From a checkpoint of a small transformer trained on Wikipedia.
Size: 9 layers, width 768, 6 heads of 128, MLP 2048 SwiGLU, vocabulary 32768.
Each number is 128 + 24 x the weight over its row's rms, rounded and kept within 0 to 255. Layers, rows and columns count from 0. The size above them is the row's rms in percent of the matrix's.

# layer 6 attention key, 768x768, rms 0.021, rows 16-51, columns 96-191
size [104 101 103 102 104 101 103 102 102 106 103 103 104 103 108 105 102 101  97 105 104 101 103 105 105 102 101 101  97 104 103 105 105 100 102 105]
[[135 129 124  99  93 104 152 114 101 110  88 119 129 115 108  96 136 127 119 150 137 111 117 141 103 119 139 125 103 155 110 137 114 139 143 154 137 122 146 167 103 120 109 115  71 151 153 121 124 226 134 128 110 145 122 121 142 117 168 156 150 120  94  90 118  95  89 136 114 142 105 151 103  78 111 169 109 115 150 173 114 118 112 182 119 143 141 130  52 141 133  81  93 119 115 124]
 [142 109 164 138 114  87 111 123 113  91  93 138 128 126 144  89 147 117 183 147 143 108 116 114 154 146 104 106 132 107 128 147 128 129 159 120 128 147 146  93 129 109 107 106 119 123 116 126 147 186 110 104 122 114 105 141 119 118 158 137 116 160 124  93 121  80 126 124 123 108 120 125  85 108  64 107 163 133 128 130  96 128 119 108 138 123 127 131 139 100 119 162 146  96 110 101]
 [115 145 172 109 159  96 112 100  71 107 104 137  90  60 158 172 139 143 105 129 146  83 176 166 143 120 151 153 112 148 108 124 117 117 151 129  97 159 148 142  90 111 153 137 129 111  88 114 151 214 141  95 150 103 149 146 132 112 135 146 119  99 161 104 137 119 111 143 153 145 158 137 128 124 142 112 162 141 135 135 117 174 130 135 158 107 157 106 115 113 120  82 142 138  91 151]
 [132 149  98 129 110 128 150 138 120 135 151 126 135 148 152 142 101 156 108 160 123 107 174 174  75 115 112 109 116 133 144 145 138 123  81 123 121 201 155 124 117 172 164 140 123 125 102 112 152 115 129 134 117 105 109 116 125  98 157 151 138 140 101 132 157 127 117  75 141 105 130 126 133 115 108 137 133 132 122 117 114 134 145 133 147 148 171 154 119 125 144 158 117  82 131 130]
 [138 109 111 134 101 160 145 159 162 139 101 113 111  92 115 129 105 154 127 142  88 101 128 134 118 145 144 136  98 115 128  95 125 123 127 137 126  95 110 141 111 137 173 124 156  93 151 118 107 141 124 123 110 113 158  90 127 141 120 115 134 146 208 128  89 162 132 121 127 103 128  82 125 192 149 102 129 105 177  65 144 107 100 113 132 144 128  98 122  90 154  77 163 158  85 108]
 [100 143 101 124 121 103 143 136 149  87 118 142 109 150 110  98 117  60 101 138  92 119 108 116 133 127 144 130 130 156 141 127 111 171 178 148 115 117 116 107 145  96  93 179 114  93 135 112 130 137 137 129 133 139 122 106 108 120 165 111 112 151 158 136 158 135 133 109 106 114 128 152 160 153  51 150 119 118 114 160  98 147  87 133 139 137 114 102 126 116 114 106 169 142 143 134]
 [138 116 118 135 121  66 155 138 117 120 131 112 133 175 150 127 127  66 112 117 132  98  60 131 167  99 130 125 140 124 114 129 143 140 118 118 131 203 149 125  99 111 157 121 140 149 137 135 125 116 154 146 137 130 141 119 114 163 113 144 150  96 135 134 153 142 143 110 117 124 150 136 132 122  85 167 169 146 112 153  90 145 177 134 136  93 112 134 137 148 141  72 155  96 122  96]
 [ 87 122 155 116 149 155 141 165 155 102 107 129 137 131 128 138 148 148 167 129 169 107 127 120 100 129 111 105 163 122 120 144 115 143 152 123 110 159 145 114 125 122 131  97 125 112 144 103 118 184 171 154 136 129 107 128 148 151 147 116 128 110  94 125 141  94 108 113 150 111 111 133 119 124  60 165 131 132 142 112  75 123 162  97 142 113 135 100 164  88 130 101  88 142 142 104]
 [147 144 132 159 138 164 112  95 132 130 130 160 110  89 130 120  50 119 123 112 123 135 124 131 112 153 144 148 111 149 107  85 162 103 166  91 149 129 124 125 119 116 126 165 130 118 101 113 131 124 125 157 148 119 149  99 162  99 143 125 146 183 182 136 112 159 112 182 113 146 135 128 119 127 156 164  77 101 106 133 154 130 185 123 147 129 111 129 160 145 131 180 125 165 110 150]
 [107 135 143 156 103 125  83 116 112 165 120 123 113 122 158 137  86 108 160 126  94 138 150 141 133 108 144 130 134 113 113 119 109 142 176 148 163 162 110 157 108 179 130  92 128 149  92 100 103 112 129 126  96 117 132 125 159  99 110 128 112 151 158 121 181 127 152 158 149 150 142 155 116 169  88 167 114 116 114 131 138 134 156 126 125 126 123 100 114 108 145 149 135 119  54 129]
 [145 138 116 139  85 161 157 106 173  97 127 162 121  97 119  95  69 114 131 101 107  88 161 136  89 137 131 118 142  95 109 112 119 130 113 129  89 176 112 120 134 143  87 172 105 115 131 130 111  68 154 158  97 104 115 160 106 121 144 119 148 202  98 127 133 124 151  95 168 131 148 126 110 181  83 144 142 154 182  95 129 123 131 110 113 138 125 120 134 127 111 188 122 106 120 159]
 [107 138 115 138 130 119 147  93 129 136 109 113 128  89 128 142 168 152 121 146 154 128 135 131 155 134 110 129 124 155 160 135 152 100  94 122 150 134 145 160 139 130 147 111  96 208 100 139 137 114 138 125 129 131 141 129 107 117 106 118 104 134  90 145 171 168 105 165 117 102 160 143 159 155 141 137 136 125 127 138  97 151 122 137 135 117 136 133 151 108 106  97 108 136 157 110]
 [100 134 135 149 138 162 130 117 143 128 155 115  82 130 158 104 115 133  87 131 115 100 113 131 122 112 124 116  87 120 121 135 119 134 111 133 112 148 128 113 108 117  96 128 103 104 135 110 130 143 133 164 118 114 147 119 147  83 163 112 124 101 138 113  97 154  95 172 126 132 145 143 152 121 157 128 144 137 113 136 111 109  85 138 111 143 146 132 120 141 127 182 168 145 138  93]
 [127  95  84 134 120 112  91 112 147  69 138 174 128 123 110  76 113 130 140 139 109 103 162 120 122 135 129 107 122 139 156 172 132 110 170  86 127 170 122  89 114  80 139 142 132 178 142 162 115 132 122 120  92 120 129 136 110 161 128 134  93 148  71  86  70  94 116 107 143 127 121 141 141 139 127 183 140 112 162 145 133 148  94 113 113 128 131 132 204 157 140  89 139 144 106 164]
 [116 174 142 110 162 163 107 137  92 149 124 135 142 161 112 155 127 168  94 144 124 134 181 148  76 114 131 118 113 119 140  98 102 137 182 135 139 130 134 114 112 120 159 103 120 147 136 112 116 135 172 149 169 143  88 113 109 120 147 109 127 143 117 110 163 127 171 132 140 125 154  89 147 126  72  91 141 156 133  86 126  94 145  84 144 103 121 111 115 102  91 165 126 145 156 104]
 [ 90 134 125 163 135  87 150 117 129 113 154 110 131  89 101  89 158 106 147 134 117 141 176 124 126 134 121 124 152 130 144 127 136 144 119 148  82 120 105 146 119 158  87  91 125 138 121 113 108 127 138 123 135 158 114  90 148 122 104 111 146 118 103 176 108 133 124 139 110 147 156  91 164 119 128  69 141 159  68 150 120 183  89 147  99 152  89 100 113 109 125 143  84 151 163 142]
 [133 145 136 106 103 165 123  89 134 119 121 127 140 142 142 156 112 145 142 111 131 117 104 119 109 113 144  83 166 129 171 152 155  87 115 121 142 178 120  90 145 142 122 111  98 186 121 119 121  85 141 149 107 122 134 128  75 120  86 114 114  86  70 206 179 135 107 140 152 146 157 120 119 142 123 119 148 150 124 138  74 159  88 133 161 101 121 142 205 147 114 110 165 112 113 150]
 [117 127 148 137 141 134 148 112 117 118 146 112 125 164 165 110 147 118 143 154 122  94 140 167 149 108 155 116 104  99 145 163 133 150 137 140 175 132 129 145 115 138 142 162 134 113 116 123 118  67 116 167 118 147 137 133  99 187  93 138 125  97  54 179 129 108 125 130 152 128 128 136 109 135 156 132  83 110 105 111 108 151 119 161 146 123 134 131 122 118  63 183 131 149 104 169]
 [134 123  86 142 113 141 136  76  74 146 140 138 115 154 126 124 151 124  96 143 128 116 140 142  86 162 130 163 152 128 117 115 138 113 143 131 137 102  87 132 124 137 123 153  89 136 129 109 171 165 122 146  74 105 132 151 131 104 101 152 121  87 156 117 121 107  75  86 142 163 110 137 128 136  82 107 136 152 164  93 159 152 111 142 131  88 116 136 107 125 133 181 130 155 113 155]
 [132 153 122 117 138 128 125 128 114 171 102 117 107 109 122 142 195 129  96 114 136 178 128 121 178 106 139 149 161 125 151 102 126 126 113 173 162 117 135 100 114 114 137 160 138 146 156 129 101 158 123 106 111 114 102 119 138  96 124 136 131 132 111  92  72  89 140 136 128 125 142 149 133 153 174 119 161 139 145  73 154 149 115 117 104 155 174 114 176 144 110 133 125 142 130 137]
 [146 117 160 138 168 138 127  85  97 130 180 143  94 142 141 135 107 137 119 154 143 156 190 139 145 109 122 122 108 147 140 196  85  84 109 148 114 156 132 107 114 149 136 113 103 128 136  96 114 140 154 166 172 127  82 108 116  96  65 134 110  91 104 138 134 140 142 164 139 132 142 108 167 179 113 104 157 149 141 125 110 109 108 140 150 119 129 112 110 128 115 114 133 147 121 108]
 [128 132 108 111 145 179 145 107 137 119 155 143 146 164 114 132 120 160 126 115 163 165 116 134 135 150 104 142 168 144 109 124 117 140 136 126 132 120 149  88  78 150 115 114 128 164 100 155 133 150 112 124 121 132  89 127 118 129 160 122 153 127 108 138 188 129 150 111 104 109 134 132 115 134 124 170 147 167 127  96  92 122 137  76 146 134 141 158 149 152 154 208 134 161 155 148]
 [116 149  56 102 124 124 136  97  91 117  96 121 118 181 112 119 156 110 125 124  85 134 108 131 143 111 133 140 174 133 148 141 108 125 166  78 133  95  74 146 129  90  91  81 163 147 167 153 111 197 115 130 169 115 134 165 151 184 147 133 146 128 139 134 133 113 140 165 126 152 149 132 116  87 118 102 137 154 141 150  90 156  98 134 142 150 115 132 147  86 115  78 114 123 119 146]
 [127 110  58 112 154 119 137 132 138 137 106 191  85  79 152 139 137 104 125 103 144 119 133  81 143 135 117 127 120 129 124 130 125 134 139 147 128  95 148 107 106 121 129 133 156  90 128 143 116 142 113  94 129 122 133 121 138 109 126 137 119 155  59  91  83 121 131 148 150 159 122 137 170 136 115  59 140 134 155 124 140 152 149 107 106 149 127 127 127 115 147 123 181 145 112 131]
 [125 145 137 118 118 168  91 122 160 166 144 104 147 116 124 136 122 156 126 136  85 169 105  97 162 130 114 129 113 132 107 151 116 106  97 119 119  78 143 122 131 107  74 145 127 103 149 119 139  75 137 117 113 105 134 123  75 111 131 135 100 146 101 106 110 119 110 108 131 157 109  83  98 146 132 115 138 156 101 159 120 143 130 132 125 134 111 109 190 182 160 102 106 117 122 143]
 [126 104 102 110 120 145 118 149 146 160 152 122  80 144 155 123 107 148 144 123  52 114 165 119  17  97 117 145 167 127 127  94 103  58 122 132 128 127 158  48 109 101 149 135  94  91 120 100  88 132 105 109 171 180 146 113 122 116 125 171 130 137 102  99 109 119 145 163 149  79 121 141 115 103 138 134  96 130 137 139 101 158 159 156 141 158 134 122 145 146 143  73 127  92 115 122]
 [126 127 152 101  95 131 147 155 156 149 120  94 139 156 127 137 157 112 155 118 157 148 155 110 117 112 152 135 129 136 108 117 132 111 125 107 122  81 118 146 120 126 150 108 110  90 134 148 132 112 133 157 153 137 151 129 159 114 139 139 127 150 171 138  90 125 122 124 147 156 101 133 123 100 171 131 104 114 144 127 136 109 149 135 133 132 115 112 101 150 128  97 121 115 158 117]
 [131 136 116 111 138 135 124 113 135 122 120 114 162 137 165 123 109 124  93 155 150 101  94 132 101 109 164 142 115 129 130  91 119 166 130 108  99 146 165 129  80 134 158 137 139 172 179 142 138  97 119 134 161 147 120 150 112 122 137 162 121 120 119 143 169 148 149 113 134 180  94 112 107  89  69  98 158 139 116 107 143 133  95 113 122 143 123 157 148 134 123  58 142 108 109 104]
 [124 117  95  97 132 158 134 127 120 123 136 137 116 123 153 122 183 116 141 145 152 125 174 139 110 122 131 159  94 139 114 166  81 116 132 135 153 138 142 132  95 113 156 148  92 187 113 117 138  75 101 135 148 105 116 132 121 119  73 156 106 172  80 142  58 117 144 170 143 120 108 135 127 141 123 171 157 117 154 147 110 139 177 143 105 138 161 140 128 167 136  59 133 135 156 124]
 [119 133 170 128 117 127 109 165  82 114 127 142 110  90 142 105 162 142 104 115 129 120 141 143 149  86 139  99 178 114 134 185 140 164 175 128 108 108 123 185 139 131 150 127 143 122  95 141 148 102 167 115 129 125 148 120 167 150 135 115 141  94 167 179 131 181 168 171 132 160 158 119 158 136 171 118 123 139 110 140 137 139 124 137 120 110 117 112 152 116 148 147 150 140 157 142]
 [153 121 140 122 118 146 140 125 132 135 124 151 137  85  97 167 155 112 107 125 133 130  99 139 136 120 116 138 113  86 119 172 109  48 110 126 110 121 131 102  89  69 163 129 129  77 129 132 109  74  98 121 143 124 131 119 137 133 157 118 134 103 142 150 105 126 162 135 162 108 125 127  67 147 115 133 128 131 133 151 159 132 152 142 184 156 139 137 115 121 105 130 151 115 134 137]
 [ 95 121 130 121  97 116 116 124 129 159 129 120 147 157 104 136 169 135 130 112 121 117  14 106 187 149 125 114 145 143 125 158  97 163 120 142 139  75 129  85 144 124 104 127 123 120 147 140 143 151 126 133 149 110 117  94 136 108  84 126 119 142 124 132  88 102 151 126  87 153 118 145 123 130 108 134 104 121 139 184 130 155 123 138 127 125 154 129 150 138 132 172 118 132 140 127]
 [152 111 133 157 146 114 121 104 145 168 160 135 113 148 164 117 133 132 147 119 134 139 104 116  90 120 112 145 130  88 133  96 117 193 140 143 145 162 135 110 135  87 129 145 130 131 166 125 150  83 140 136  76 143  91 138 132 126 149 140 132 137 135  88 152 124 117 175 142 134  94 104 138 116  59 113 141 132 144 100 138 180  94 148 105 147 142 146 127  97 131 123 150 136 112 116]
 [136 137 130 182 124 144 143 112 149 116 194 154 150 101 120 105 161 122 117 155 146 105 173 134 135 161 138 133 104 109 109 153 137  85 146 124 135 197 119 142 128 146 143 128 127 143 124 107 131  77 119 153 151 125 132 129 101 168 145 123 125 129 177 115 158  98 167 108 138  96 111 140  69 111 124  74 146 112 153 120 118  94 115 127 172 125 129  93 150 130 131 194 141 125 147 126]
 [133 172 119 112 136 121 103 117 145 166  96 133 118 109 106 168 163 135 139 133 176 119 172 153 120 125 134 123 147 152 122 161 161  89  94 122 145 128 155  92 125  91 100 128 147 127 108 164 100 102 119 106  84 140 106 108 152 135 123 149 133 149 101 168 130  95 120 151 157 123 126 138 116 123 133 131 127 119 132 124 110 117 104  73 102 143 118 106 178 146 164 150  95 131 155  77]
 [147 123 145 137  63  90 160 121 138 128 137 115 119 131 139 111 121 107 177 111 195 138 113 136 152 167 170 137 128 117 143 103 119 124 129 170 105 176 121 129 137 174 145 113 132 136 144 110 130 141 131 164  85 157 132 137  94 164 160 111 129 172 184 191 172 138 137  94 139 130 119 113 142 124  77 129 134 149 118 139 138 161 127 141 122 146 143 149 140 125 114 125 137 129 130 109]]
# layer 6 attention query, 768x768, rms 0.0216, rows 17-52, columns 96-191
size [ 96  98 100  96  96  98  99  98 100  96  94  99  97  99  97  99  97  95  97  95  96 101 100  97  94  98  96  95  94  98  99  98  98  98 101  95]
[[ 97 116 112 110 135 150 198 114 114 162  86  93 118 141 126 116 109  93 171 117 149 141  89 169 155 152 140  98 141 194 115 132 123 100 154 136 135 124 142  96 121 143 116 127 148 107 206 143 108 125 101 116 121 141 126  92 109 122 136 113 137 118 131 124 130 131 114  90 123 133 151 160  72  77 142 130 130 133  98 138 133 125 148  98 132 126 154 135 131  98 152 149 112  91  83  82]
 [119 123 159 128 115 148 159  95  98 155 139 108 172 128 117 131 103  92 118 145 158 167 131 161 131 116 158 115 162 142  99 139 122 129 157 132 119 103 158 128 115 101 173 144 156 108 124 127 156 167 151 147 141 114 108 133 128 144 127 147 101 137 139 139 151 142 160 112  51 136 171 129 131 130 134  91 131 195 121 170 130 162 141 108  99 156 110 113 106 154 137 128 114 124 141 100]
 [153  71 101 139 124 147 139 163 130 178 142  89 137 182 141 146 123 115 156 129  99 162 140 108 156 111  67 141 129  82  94 146 145 148  64 148 123 120 135 134 141 118 127 175 137  97  91 104 119 111 108 155 140 124 136  99 166 119  89 124 117 100  88 154 116  99 121 138 151 170 164 128 144  97 132 135 129 138 125 127 124 112 160 125 163 118 120 146 133 122 108 128 164 132 147  90]
 [170  99 135 131 104 129 149 133 123 138 108 136 106 103 153 106 114 103 156 117 176 155 119 152 106 136 108 121 167 141 118 117 118 109 160 114 114  98  95 135 125 123 148 157 109 100 123 125 119 101  91 126 105 147 138 131 107 145 163 148 172 137 132 134 110 151 132  88  95 121 127 107 152 168 132 184 141 125 127 127  84 104  93 115 122 125 137 102 104 117 137 106 156  95 139  89]
 [ 97  91 103 140 148 111  76 113 124 129 162 112 150 116 136 148 132 183 202  85 113 131  84 139 128 108 131 191 131 140 132 151 168 154 186 157 158 101 160 131 111 112 125 173  83  95 106 134  80 125 100 139 118 148 128 103 118 157 151 161 110 127  79 114 140 137 121 136 108 151 133 124 139 123 137  95 143 113 147 127 118 166 180 154 157 108  99  94 121 117 192 107 159 134 133 152]
 [101 156  92 108 107 129 153 112 144 139 132  81 134 145 150 166 115  97 133 131 162 149 112  88 165 110 131 102 126  73 102 136 126 171 156 138 166 169 123 135 179 142 143 134 127 114 132 134 125 162 127  61 159 147 112 129 127  89  84 117 131 138 113 141 142 122 127 126  97 126 116 148 129 136 132 121 132 130 173 119 144 133 151 131 114 123 186 154 165 139 142  97 130 182 105 146]
 [113  86 196 134 141 149 122  99 122 128 181  82 120  91 105 116 143 108 167 147 179 133 169 108 119 145 197 121 158 123 127 165 119 129 138 141 108 143 123 137 104 111 123 122 112  96 148 110 166 178 101 117 129 198 164 131 141 162 142 119 107 125 116 134 110 143 116 156 133 128 169 123 131 104 113 113 115  90 143 113 127 142 137  83 112 137 130 129 137 128 124 111 151 129 125 116]
 [135 109  87 126 115 142  80 139 125 111 136 147 120 117 147 141 116  77 127 144 153 131 114 133 134 114 134 141 102 115 124  76 104  97 119  74 138 140 161 123 147  91 121 168 125 154 105 132 100 155 120 162 172 127  98  70 155 141 107 116 159 136 166 147 112 132 136  82 103 126 116 138 128 152 146 152 157 134 103 113 135  98 134 140 110 110 115 144 173 166 117 106 137 168 147 135]
 [107 146 118 172 100 136 121 109 122 116 132  98 168  92 130 177 105 104 160 118 103 154 130 110 162 140 164 178 148 128 122 108 170 162 171  91  93 164  99 158 129 155 138 114 144 127 121 117 125 131 123 151 113 118  71 125  91 135 135  95 113 126 183 116 172 160 144 123 142 122 160 133 139 125 135 148 146 121 111  90 110 129 169 129 123 146 131 140 156 103 123 101  94 144 156 120]
 [143  79 147 120 103 157 111 134 109 149 151 153 190 121 164 129 172  99  80 139 122 144 154 142 140 110  88 125 101 170 107 124 143 131  93 124 140 125 125 154 112 131 124 101 145 110 112 105 149  87 107 107 168 160 130 143 103 106 171 143 109 172 127 120  70  93 119 119 140 124 123 123  88 127  99  84 135 182 163 105 129 156 138 126 110 121 136 116 153  87 160 118 127 123 178 126]
 [103 126 110  93 148 140 122 112 110 160 167 164 116 132 126 129 117 137 110 169 171 105 132 133 150 120 172 121 163 112 128 139 103 128 165 136 117 133 166 117 121 139 150 113 141 156 128  89 152 113  94 122 167 131 119 136 116 116  83 127 128 118 107 142 159 118 131 132 140 100 114 149 137 150 162 116 150 128 126  98 149 149 140  94 158 161 129 117 133 144 127 130  84 155 156 110]
 [114 120 111 133 128 120 123 118 111  90 100 123 130 120 119 154 113 112 177 152 163 113 162 146 116 110 147 127 136 154 110 134 122 149 137 123 128  72 121 159 145 117 141 130 107  88 114 144 112 131 112 101 147 161  79 101  96 157 139 115 113 110 101  87  95  81 124  96 148 110 174 116 101 113  94 120 153 154 132  79 109  96 104 112 144  84 153 134 182 137 160 102 164 102 134 111]
 [119 142 100 107 124 149 146 104 113 101 126 151 131  97 164 122 100 151 146 129 174 135 170  83 152 118 146 120 147  80 133 107 132 160 140 108 139 116 135 140 105 178 149  82 141 151 146 106  91 133 118  71 106 140 134 105 155 146 177 177 150 136 110 100 105 125 105 131 149  82 124 140  98 140 154 150 148 106 153 133 152 131 156 113 117 115 155 101 140 145 127  75  90 161 135  94]
 [ 89 123 100 113 115 168 137  97 118 111 129 133 134 133 157 130  78 123 132 107 158 103 151 140 155 148 156  88 133 146  88 126 176 131 149 123  99  81 173 158 124 126 147 145 125 137 164 122 185 171 113  99 116 174 129 147 120 171 158 132 124 141 166 121 124 149 135 103 170 142 140  91 130 126  99 112 135 135 130 105 158 152 187  68 114 171 133 119 122 107 128 141 123 132 130  97]
 [ 56 100 158 160  86  65 120 127 149 145  77 168 144  93  70 134 169 109 121 138 151 118 123 121 119 132 127 134 119 124 112 139 155  91 150 124 140 167 131 123 146 136 116 120 137 151 119 135 136  59 118 151 149 143 106 158 113 134 136 121 161 155  93 182 161 149 175 139  97 146 133 115 154 135 120 110 128 120 166 141 138  96 159 120 158 134 126 145 109 138 141 190 115 129 111 133]
 [113 132 135  90 123 100 127  96 102 105 133 104 149 134 124 149  97 125 147 140  91 192 116 144 172 135 182 134 167 106 117 110 159 104 157 144 171 146 144  76 148 115 121 131 121 119 102 173 127  81 128 133 111 105 170 136 106 128 102 136 114 119 103 156 176 155 108 160 136  98 134 117 170 143 150 109 144 120 133  89 116 162 140  93 117 154 137 141 150 166 140  96 128 142 159  85]
 [115 131 139 153 127 118 160 151 157 129 122 144 157 145 109 101 127 127  76 120  98 123 116 115 135 133 139 167 127 136 166 154 164 108 131 156 114 126  73 130 116 121 155 131 168 142 101 150 137 111 101 106  79 144  84 163 125  81  98 126 169 121  98 125 170 105 121 171 125  96 116 136 152 163 129  80 123 129 149 135 101 131  92 111 142  97 157 143 148 100 144 160 101 158 136 147]
 [146 149 174 143  86 124  66  83 130 131 155 122 159 164 123 157 107 156 117 138 110 121 149 105 122 114 124 140 118 192 147 142 151 135 117 123 104 119 119 163 127 105  66 127 111 148 132 116 125 111 125 130  82 125 104 121 142 134 105 130 149 110 144 110 114 133  91 147 143 139 110 119 118  90 108 114 152 108 137 123 142 154 107 164 103 108 141  98 158 137 105 115 128 148 137 124]
 [116 140 117 114 109 106  90 145 142 127 139 201  90  68 109 125 125 145  90 137 140 144 139 157  89 142 108 164 121 138 121 136 110 134 144 120 144 107 142 134 139 115 139 126 134 117  86 122 124 160 121 184 117 101 117  82 156 126 166 141 138 139 113 129 117 109 123 114 148 103 128 173  92 169 110 104  98 133  99 159 125 150  60 136 149 115 147 141 126 115 131 150 124 141 134 113]
 [138 136 159 133 170 134 146  93 129 132 117 138 135 117 106 142 123 111 109 134 127 124 132 149 151 145 153 105 132 133 145 144 130 133 126 140 106  95 140 107 165 122 126 110 142 112 175 106 178 150 130  90 153 148 131 140  84 102 103 107 121 121 135 109 139 127 123 149 133 108 123 109 143 169 148 123 128 114 154 145  67 144 143 153 156 109 131 121 108  68 124  94  88 106 128 112]
 [ 97 132 162 114 154 124 106 118 189 144 124  83 159 157 163 118  94 139 106 157 132 101 138  86 115 122 129  81 104 111 157  91 103 139 123 175 100 127 108 118 119 138 110 122 101 157 103 138 144 112 153 106  80 141 163 123 135 125 124 126 105 140 156 142 139 148 126 126 152 158 107 147 139 109 111  95 105 135 131 106 154 184 119  99 138 117  98 142 119 120 136 125 156 131 136 109]
 [ 86 128 139 148 110 143 113 142  88 120 113 159 141 123 116 144 164 120 104 120 142 149  91 132 124 122 119 159 135 127 122 125 124  87 144 115 109  85 117 153 133 167 124 120 147 128 145 153 114 160 176 186 137 113 137  98 147 161 134  80 115 133 122  89  69  94 119 139  75 118 150 138 113  69 122  90 137  88 123 141 108 154 124 121 109 124 156 127  99 126 178 122 105 133 148 110]
 [141 101  94 111  71 110 128 116 144 151 132 111 120 104 104 123 114 144 126 187 176 120  86 159 100 137  81 156 137  98 149 102 140 108 146 157  98  60 151 138  84  90 167 123 125 121 118 115 115 141 137 103 150 139 145 118 149 127 125 144 128 115 155 131 123 114 152 186 102 150 131 115 158 114  86 122 141 146 135 162 165  63 151 128 164 133 168 114 116  92 133 159  89 140 135 136]
 [121  99 170 129 114 139 139 154 132 177 143 129 122 123 131 135  96 124 106 142 133 117 154 123 102 108 145 111  94 157 129 150  93  75  95 156 116 125 185  93 131 110 125 115 175  96 109 122 111  95 129 108 114 131 100  88 124 108 121 185 109 122 113 105 115 123 143 142 143 130 105 142 140 138 120 126  79 133 141 155 111  99  90 113 164 156 112 108 148 110 150 139 133 107 160 148]
 [ 97 122 144 133 131 119 134 134 133 145 136 131 147 101 143 125 142 132 140 141 128 140 130 142 126 128 113 135 121 116  84  79 114  86 159 109 127 120 140  79 157 142 155 115 153  99 151 159 115 125 113 116 174 106 119 152 138 146 120 142  96 111 137 135 130  96 109 129 128 108 127 153 125 127 122  98 126 107 154 109 128 132 138 163 111  92  74 153  95  90 122  97 142 131 100 129]
 [148 132 142 100 143 125  93 128 115 115 181 132 146 100 115 139 152 126 136 111 120 105 125 128 119 100 125 104 122  99 139  89 162 133 124  93 116 174 167 144 132 152 113 103 141  92  93 120 100 126 159 122 148 138  91 156 110 164 121 125 163 114 145 115  69 107 174  91 105 138 134  88 116 126 156 110 163 154 164 158 164 114 113 100 112 107 140 110 139 112 146 123 116 129 119  92]
 [ 77 121 150 104 106 158 126  92 131 116 153 104 133 137 121 122 123 126  99 128 118 136 110 112 118 138 116 118 114 117 140 117 136 139 103 124 130 165 136 129 125 152 126 125 149 103 154 162 137 101  98 111 168 122 161 126 152 121 150  87 106  86 131  84 128  94 102  92 143 153 154 109 151 134 117 143 128  87  89 104 116 132 139  90 113 130 168  89 163 113 120  75 138 109 132 144]
 [151 138 127 112 133 136 111 164 136 164 156 132 141 131 146 145 137 118 153 116 135 127 169 130 128 117 112 140 131 128 108 147 165 107  90  90 127  93 176  90 147 122 100  98 102 133 106 117 141  86 119 131 114 152 171 130 107 137 118 109  94 157 103  99 102 131 169 121 100 161 116 191 117 164 135 137 136 112 135 150 122 160 133 121 152 114  87 122 108 150  90 130 124 143 128 131]
 [162 141 166 138 135 120  81 125 133 137 100 136 107 115 100 129 143 184 130 107 117 158 135 127 133 157 138 138 116 157  84 138 122 110 124 140 134 106 134 152 152 136 168 119 129 172 100  96 145  79 114 130 141 101 116 139 114 126 146  96 106 141 106 152 122 107 140 139 200 132 142 104 124 147 129 124 135 116 111 140 106 156 126 126  84 143  87 169 112 101 126 160  97 125 177 123]
 [ 88 137 141 122 119 113 160 120 126 160 161 153 117 120 155 136 104 130  97 113 119 121  90 128 123 154 119 117 140 125 101  97 155  87 137 172 141 121 131 110 146  80 176 102  95  84 110 129 175 113 141 123 126 146 162 142 124 134 112 109 112  55 120 159 151 110 127 114 114 112 106 155 119 139 119 115 115 107 163 165 118 180 129 127  80 139 114 143 166 127 149 149 149 143 137 176]
 [119 139 105 145 131 130  96 131 174 129 102  88 129 144 107 111 123 139 172 118 145  94  87 129 143 105 136 125 164 128 123 173 110 107 145 139  95 141 120 143  99 148 165  87 116 139 158 138 130 178 156 135 109 135  99  98 143 114 133 114 133 150 133 128 125 112 114 167 131 113  95 155 100 104 130 166 150 119 118 108 106 140  91 150 146 153 133 131 133 118 145 147 103 171 131 106]
 [142 137 131 145 172 141 138 115 168 114 119 185  87  91 137 107  96 118 113 130 124 110 147 123 110 138 130 131 138 156 148 114 146 169 139 128  90 158  96 109 143 149 167 112 181 135 167 115 126 116 110 105 152 114 106 125 139 146 120 121 105 138 114 127 181 116 161 141 191 140 136 142 140  90 115 141 146 148 127 114 168 135 164 161  89 101 118 154 143 147 169 139 120 150 100  95]
 [110 143 142 142 128 123 156 136  73 162 117 100 111 135 148 114 164 124 146 127 118 145 173 154 154 109 118 127 121 111 157  95 186 111 158 120 127 154 131 127 125 135 152 133 116 144 126 144 112 115 154 119 137 206 105 109 127 153 137 178 128 133 181 116 113 161 136 137 116 120 120 147 113  93 120 120 135  96 160 127 103  86 148 137 136 110 157 103 130  98 170 152 133 107 133 106]
 [155 164 115 117 135 140 131  98 126 118 126 111 152  92 127 141 106  73 100 129 134 173 142 138 125 142 141 145 146 132 128 123 120 137  89 128 126 116 144 143 122 130 131  96 152 158  80 129 107 142  87 117 109 150 153 144 117 109 102 134 145 140 126 137 116 128  95  93 111 111 108 149 149 152 130 112 123 114 122 150 112 156 143 134 108 116 100 120 141 114  91 157 136  95  90 105]
 [133 129 186 114 139 139 135 151 130 106  91 126 132 146 129 150 116 139 192 122 122 133  91 136 147  99 117  99 106 100 103 142 165 129 156 110 132 144 130 129 108 121 110 179 106 120 129 135 139 100 149  89 126 101  61 100 117  99 128 139 153 113 107 156 147 141 126 152 106 152 182 149 138 102 138 123 151 126 130 115 140 133 172 119 153 157 128 147 120 133 179 135 139 105 126 151]
 [153 126  89 139 113 153 177 112  77 140  98 145 106 128 128 144 121 115 114 129 132 165 136 120 105 115 148 115 140 168 126 130 131 153 125 118 132 171 114 129 132 148 125 138 128 149 166 100 110  90 107 102 173  89 143 115 125  91 100 158 121 135 126 137 159 135 126  97  77 112 104 125 115 135 157 110 131 135 163  97 116 161  91  92 155 119  92 171 119 171  64 124 161 151 117 123]]